Weights of a small GPT-style language model, trained from scratch on English Wikipedia: a variant of SOAP for these matrices.
Each number is 128 + 24 x the weight over its row's rms, rounded and kept within 0 to 255. Layers, rows and columns count from 0. The size above them is the row's rms in percent of the matrix's.

# layer 8 MLP up, 576x96, rms 0.182, rows 94-100, columns 0-95
size [101  94 100  99  94  92  99]
[[ 92 142 144 113 127 137  87 144 151 123 129 131 161 103 158 139 129 107 121 144 145 106 133 145 136 132 109  83 153 132  99 113 128 199 104 149  70 117  97 132 144 110 109  99 108 115 150 144 139 146  84 140 114 146 152 116 130  97 126 118 108 179 123 168 123 119  96 154 123 140 168 127 102 149  88 112 117 114 156 135 148 153 148 122 167 152  92 138 116 116 101 152 115 185  99 139]
 [ 87 147 130 122 152 124 122 111 105 149 108 123 136 118 151 113 131 104  84 147 129 138 201  95 154 143 133  99 124 149  83 108 152 134 112 139 167 141 158 173 100 117 176 140 132 101 152  99 169 111 175 118 163 153 115  97 159 122 115 139 120 141 139 172 123 135 136 134 127 124 129 132 137 127  93 159 112 128 142 167 135 108 161 130 109 191 103 133 129 105 144 169 113 111 113 123]
 [ 75 144 125 147  78 126 133 121 143 139 116 156 126 147  82 123 171 111 139 128 134 117 156  96  95 139 146 129 143 187 152 158 158 113 152 106 131 109 150 109  68 157 142 138 141 109 130 118 122 158 161 108  87 118 101 115 111  56 139 127 112 100 143 139 137 130 140 133 143 116 171 148 120 183 115 136 138 177 130 168 137 119 133  93 108 140 126 143 102 117 138 124 132 139 127 110]
 [110 126  98 116 141 129 167  95 118 115 145  87 111  94 170 119 119  86 112 109 120 137 129 103 150 126 171 125  91 123 120 121 110  75 126 105 149 158 139 122 101 195 130 133 111 111 123  95 159  86 163 147 136 162 155 101 157 109 163 140 109 135 115 155 146 162 152 130 167 135 127 147  96  93 120 155 129 124 139 143 119  85 136  88 111  97 137 111 159 147 148 135 102 126 113 116]
 [112 113 119 151 113  94 136 162 174 157  95 124 136 132 113  47 131 121 106 118 158 150 121 141 123 122 138 136  77 144 136 136 130 100 109 162 104 159 129 149 127  93  96  90 122 127  94 148 123 121 132 159 142 131 141 105 115 132 112 123 162 116 150 171 122 126 141 122  97 179 140 143 117 100 172 167 123 101 135 114 145 181 126 162 115 115 118 115 138 106 175 151 162 133 119 153]
 [114 134 144  92 150  99 156 174 139 163 108 110  99 129 112 105 112 126 149  58 106  97 129  87 174 103 105 118 171 130 108 118 110 155 159 175 107 165 121 145 102 145 158 146 118  94 131 155 129 170 122 145 128 163 125  98 138  77 103 151 127 135 112 158  98  94 114 117 138 140 141 149  98 128 150 155  85 119 126 140 135 123 109  94 132 139 117 117 147 102 134 109 140 130 148 119]
 [ 94  92  87 172 156 137 149 143 122 132 106 132 160 140 162 100 160  96 175 167 148 137 132 154 161 141 130 152 143 101 126 108 103 148 111 112 119 117 144 125  95 142 122 143 131 164 163 135 109 152 116 135 123  93  91  83 135 131 151  93 168 147 119 163 164 156 127 101 155 131 152 128 154 120 135 127 100 170 117 118 119 120 111 154  84 156  99 134 107 169 159 108 132 131  94 136]]
# layer 8 MLP down (transposed), 576x96, rms 0.17, rows 94-100, columns 0-95
size [100 100 110 102  97 102 109]
[[112 100 141 115  79 118 131 133  75 144 105  95 129 134 139 135 172 125 123 128 119 129 134 128 127 137  96 137 105 113 100 127 122 122 122 103 144 129  88 142 118 178 118 134 123 118 130 110 123 132 109 109 155 149 149 110 127 117 147 105 100  91 110 125 130 127 159 184  97 134 123 102 130  85 127 148 131 141 127 154 137  75 141 205 108 153 134  81 123 116 136  87 170  60 127 137]
 [136 150 120 118 138 145 130 139 137 112 103 153 130 159  90 154 127 137 142 130 200 128 112 149 112 127 115 154 144 117 136 114 122 113 117 114  98 108 105 113  99 145  98 112 135 134 137 166 114 160 124 136 153  86 105 136 102 155 148 117 155 131  97 141 129 112 115 148  93 146 107 136 148 115 156 103 146 104 118 117 121 170  59 115 123  79 110 111 133 188 122  91 149 143 190 168]
 [119 122 109  99 123 115 106 184 129 112 131 135  93 146 104 154 109 156 141 128 113 103 114 146 148 151  96 125 111 149 138 118  99  81 125 153 140 149 115  90 147 162 153 137  78 145 121 121 128 108 147 121 189 131 129  94  98 109 100 150 133 133 125 124  64  75 178 138 163 129 139 140 158 174  93 109 130 135 123 124 131 146  90 142  97 110 112 143 110 154 143 137 157 114 124 151]
 [137 130 147 154 144 110 144  94 133 124 120 114 169 112 113 104 143 142 100 116  96 125 181  93 139 159  83 118 141 155 113 114  72 142 128 104 120 115 155  96  90 142 155 133  97 119  99 107 128 162  91 121 129 168  90 115 121 148 126 151 107 144 158 137 162 108 106 116 115 135 118 114 111 127 180 140  77 119 134 115 127 127  83  97 125 115 152 197 131 120 137 100 125 142 100 118]
 [124 114  84 138 111 105 127 132 143  93 176  94 173 145 121 129 160 131 113 137 132 123 118 156 125 122 143 119 123  60 159 129 115 111 132  98  70 122 158 130 133 155 161 130 103 104  95 155 138 110 136 137 149 167  86  96 101 166 145 142 154 135 116 152 121 130 112 127 128 179 133 118 109 180  80 134 103 108 100 123 135 108 114 128 131 132  96  88 131 138 116 127 145 130 176 145]
 [100 152 153 120 125 137 129 134 128 115 175  98 132  95 174 147 124 131 135 117 109 136 110 129  60 158 132 130 142  77 158 123 169 107 125 139 156 143 154 129 185 131 125  86  94 100 117 134  96 117 135 131 105 124 162 109 122 117  93 167 166  80 142 133 141 128 153  93 146 128 124  78  97  82 137 125 160 116  99 102 106  99 127 146 102 139 104 126 117 138 132 125 135 106 145 119]
 [129 159 113 107 111 111  90  84 143 112 131 106 125 130 108 131 110 158  88 109  77 146  69 124 133 111 144 122 135 157 127 128 138 138 148 166 161 110 122  89 102  82 105 116 146 103 131 111 130 123 159 102 110 159 144 148 159 130 143 155  96  90 130 110  84 122 146 154 115  89 138 121  90 119 127 131 172 126 115 158 149  92 147 134 158 113 144 163 120  96 111 181 108 125 109 120]]